Part of a small language model's weights.
Training: a variant of SOAP for these matrices, 213M tokens, 6489 steps.
Each number is 128 + 32 x the weight over its row's rms, rounded and kept within 0 to 255. Layers, rows and columns count from 0. Numbers have three digits each. The size before them is the row's rms in percent of the matrix's.

# layer 3 attention value, 192x192, rms 0.0689, rows 143-157, columns 96-191
074:164178128154108194125182105105158132168132084148114129163131121108143055193120110137133148091111156079146113072148123169101106167151131173072140074187125162116165130103134123136109165121080098097143095136107136089133202140126073101140159168108136127125090121144181072133085117147083106150
078:172106174079109153178176144084160087137124106103174168092139149089161120104160120141165194115184176154169134189152118115144151137064114103150110144128117121134128101151107121079121146152122076157154131108124140142208151127087098187147108078150164120102149150120156139132152093144152150152
085:174126091186133154098161114168194163121171125114084128201125169116101118068168094138096103069158120130167116062138089177133116170132148085158116131143165177213160135118113095159153120106137136182148158162146177155158119069077093124068166140137061165117119121141150111169149101120155150073
090:136115136148125143104106085130158180169082091103147130154063116118142118108076177172115111128096169143130057114176170110083230148064178137147087097110182120137087138149160137117147158083142148164124146167165082129124154089148062101129114088110134135124079170120129124144113150106109124078
081:111039135033085062145128112161123119160123119109157146080181131120128097155095119124123132119080157123144109117107095133118113153091127143119148142156151083047071103097137157108126083163170158156131115096122144108098074057135172124101140170114123141108141113131166157133182121140134124083
080:150114173096079109125126101108082152131058120151061167122128134134182163147081094180095121093090154136115153086120126132098073155108116155101176132131149156096088130121096116163114157099163131102123117157095179145092123112145148156095129082159066142120090106143172100133198168132194100111
084:107142117104067144084130132145159169144126089154127164142151098072105137099156147158091163139171171107052148142121152155090115159097171121142189127084173144150172145127109119191121149185075124098129131137153158140113170129109160088139132162118153144102099123139152130123101151077166155180
079:101139103134100237073139121115127129184089159149137154134114178066158143173138087173078094119141086133099029103128090111080122100197123170121123154188116108118143164092132187141151099145148099122123140118150174190142123119183129092096122134113117162107136166150152135112154118099093149176
086:118115134108113146094111093122162172160119148104096162105094107106146176089158070139136194106101088121131123106123119122099134082118175092125138122094135117126141128110081089181104158127183095176056125110079120099072139136215115142101167114132087121079096133152102175123141108102129108130
088:189096099133184113088132168029118032125145109041125153158119163096149107096149126147174177123148096108080154162124142107111120092155074074094140096074168151105083161131118128118083154154131150085131123107088060110088159147116080144146137182103115122160108116079156135104113132126116115092
091:059135138146073137130118134129133083125094061115153110116106138103178192116190107058150099110126095131089154145083154142129122079153088081104123133198122122066144107119199174108157156153138131101129098085144160123071185169134154168120166136136061119161163084124121143164164123127169079093
084:133096153114169091117062082115109123109100061120188125158125031115160146064181140113170121181087124135099109200155129148141091148070124125166134133122098126186063151154072128139094099123120140186135158125132166109106142203146102143100133110108050188101156140121094162148102133136084142108
090:138058081153145088139095132083129142093140150082123163095103077162172175122131127103107143106094115126093139163108139120158132121167144152152093102128167106127118140131111195083117135110074115093165085093134140111107114122118078089059176105134133087151140163105131183155093142147130117137
087:126122134127130089121096123122182199085201129142116089146097123100175100121144105167106103135086147161219121110089143117124111087140156083137134078153172155106084188127171147099190120143144172110122160216132150137192071118078109123112125134154173137092137147109120183147105127114144149104
078:125121152155100134103131083168144124121137154109124160141148142136092171096057143158159106136145150072136174195166131164159168192100129178069138137078120108120104118145160095080101142141094089167117176126104112115149107157116162163164158102054108155170122105161137162104091096146143102101
# layer 3 attention output (transposed), 192x192, rms 0.125, rows 143-156, columns 96-191
089:097048109121176062110054115118117110088085136070155134141113104125157208150095128077098155081114146193152120110089091081164212109144131109136114189158137122135085113142069157121108128134112128143112092155165139144125127118092126131131112108153131166076115137132113179090148141109158121129
089:127115101150101152106147097110087157119128145104063140085134076166102135111108051141124094116121126111169137103154135130110058123130124168121130114142135147064039109106130094094092088115121170107090131157169152155192088117119191053090119123145106176157118095051118130125110110154102036156
097:127077129087141091135141100059113095108102123169216168066089182125123086126086160110100137133136055159124114164104099096106147115160134154149134144102079123116113061144144151027190133123089144101129156097108139156145054109093149141175153097136211137126133149143142136120191103131106097163
103:216090107158116098206093119087138161148164112126123146113162161079072146170147063076097179180116092101099135103136123143146161057102164109100115142113149097098183126105127147110110122159142154110156134065171173166160136153132147150100142173165141082086109093148150120087136058104140051132
095:128134108171138199084133095138161089109094158128127114087094167093134084055084145184121149137133089129114188086157144132097112066102207121107157142104139164097127076165108138124090141119168104137123088147114143140080144150130155142186159102106164131093135164057090163110188113139114145062
089:164079188073203149044109160114156151095189125107173158155133139111151087106126173110131113148146148147085148161175118107170098128181154135128145150138124067115093104100149126085169128117125122126102119066157100145097125129109105188143121131113150121080147100108082116131131146103113123135
092:138138147123093081168144140143090079129121101104189116165057132181163125168092158071089102079134144151134089132068148084125122103146105115097131111117159128144085142132215161053143124114137114125077155130081181095123131117088176171138113161136084138079132122157116136103129093141136141085
085:144138151124123053133125127150175149079120065093089180129160139119112140148138149134152138137160152159193149174084099123162122137108090179109169109087066129038108117100086155127105100131062164149107095141118105097130126137172102156202075107088157123150143086112103077098113173104134083137
089:131060155132181171209134113124128142187164128140200196155184140137126152096136104122135063142146174098128088165115121178136128123130114139157089116154119196165178142055163132143145114138108095119149146135107172148137124137078142098099109146061112133176162164116078071126101204104094122141
101:140139104096171090148139203089076092148120111183153153072170136148151141079085145086120126156113159142161158052201123172123162103152177102144102125170135107140151115148121119148130125078126097151139126149138143069159108095094126116181149102101116082112043133114119168137142172172138143130
096:134162094071146154114131180106088223116147169136070141127146140183102174080099105149045096105109173139136099065102077110148152112104150138132087149121156140144095146147146171173088110128128139136134099120072076105133159098095122139112106111127164158129102161126136162114085203145092102174
091:140164160149090120142183142062135152162141118159147115183153129044119155110163141111083102126178137147084125114081118139077101079151093097150166080143135168093133128115135112134173151147203093142160108156090147182105128097099133132094143133144105078116194111116142116124127129127100112152
099:138213141102127164160165118104183143134089117138133183149147135146126132088130171101153116102108152118106158083110114127101152193144161138054078195110124133073105123111132100158097112160120119130144148109156106109148122135122131123181102108114146162197157135121070141107144174133111146133
097:076181073190149064130123064185124112131129151155106126108126172069075139166170141135152184207141094084078128157109116115168138175112089146146158148128137115122167161141124168115119147151112143122170107193111119164056088171129169160168147150141093088130150118100147117147167098190155111113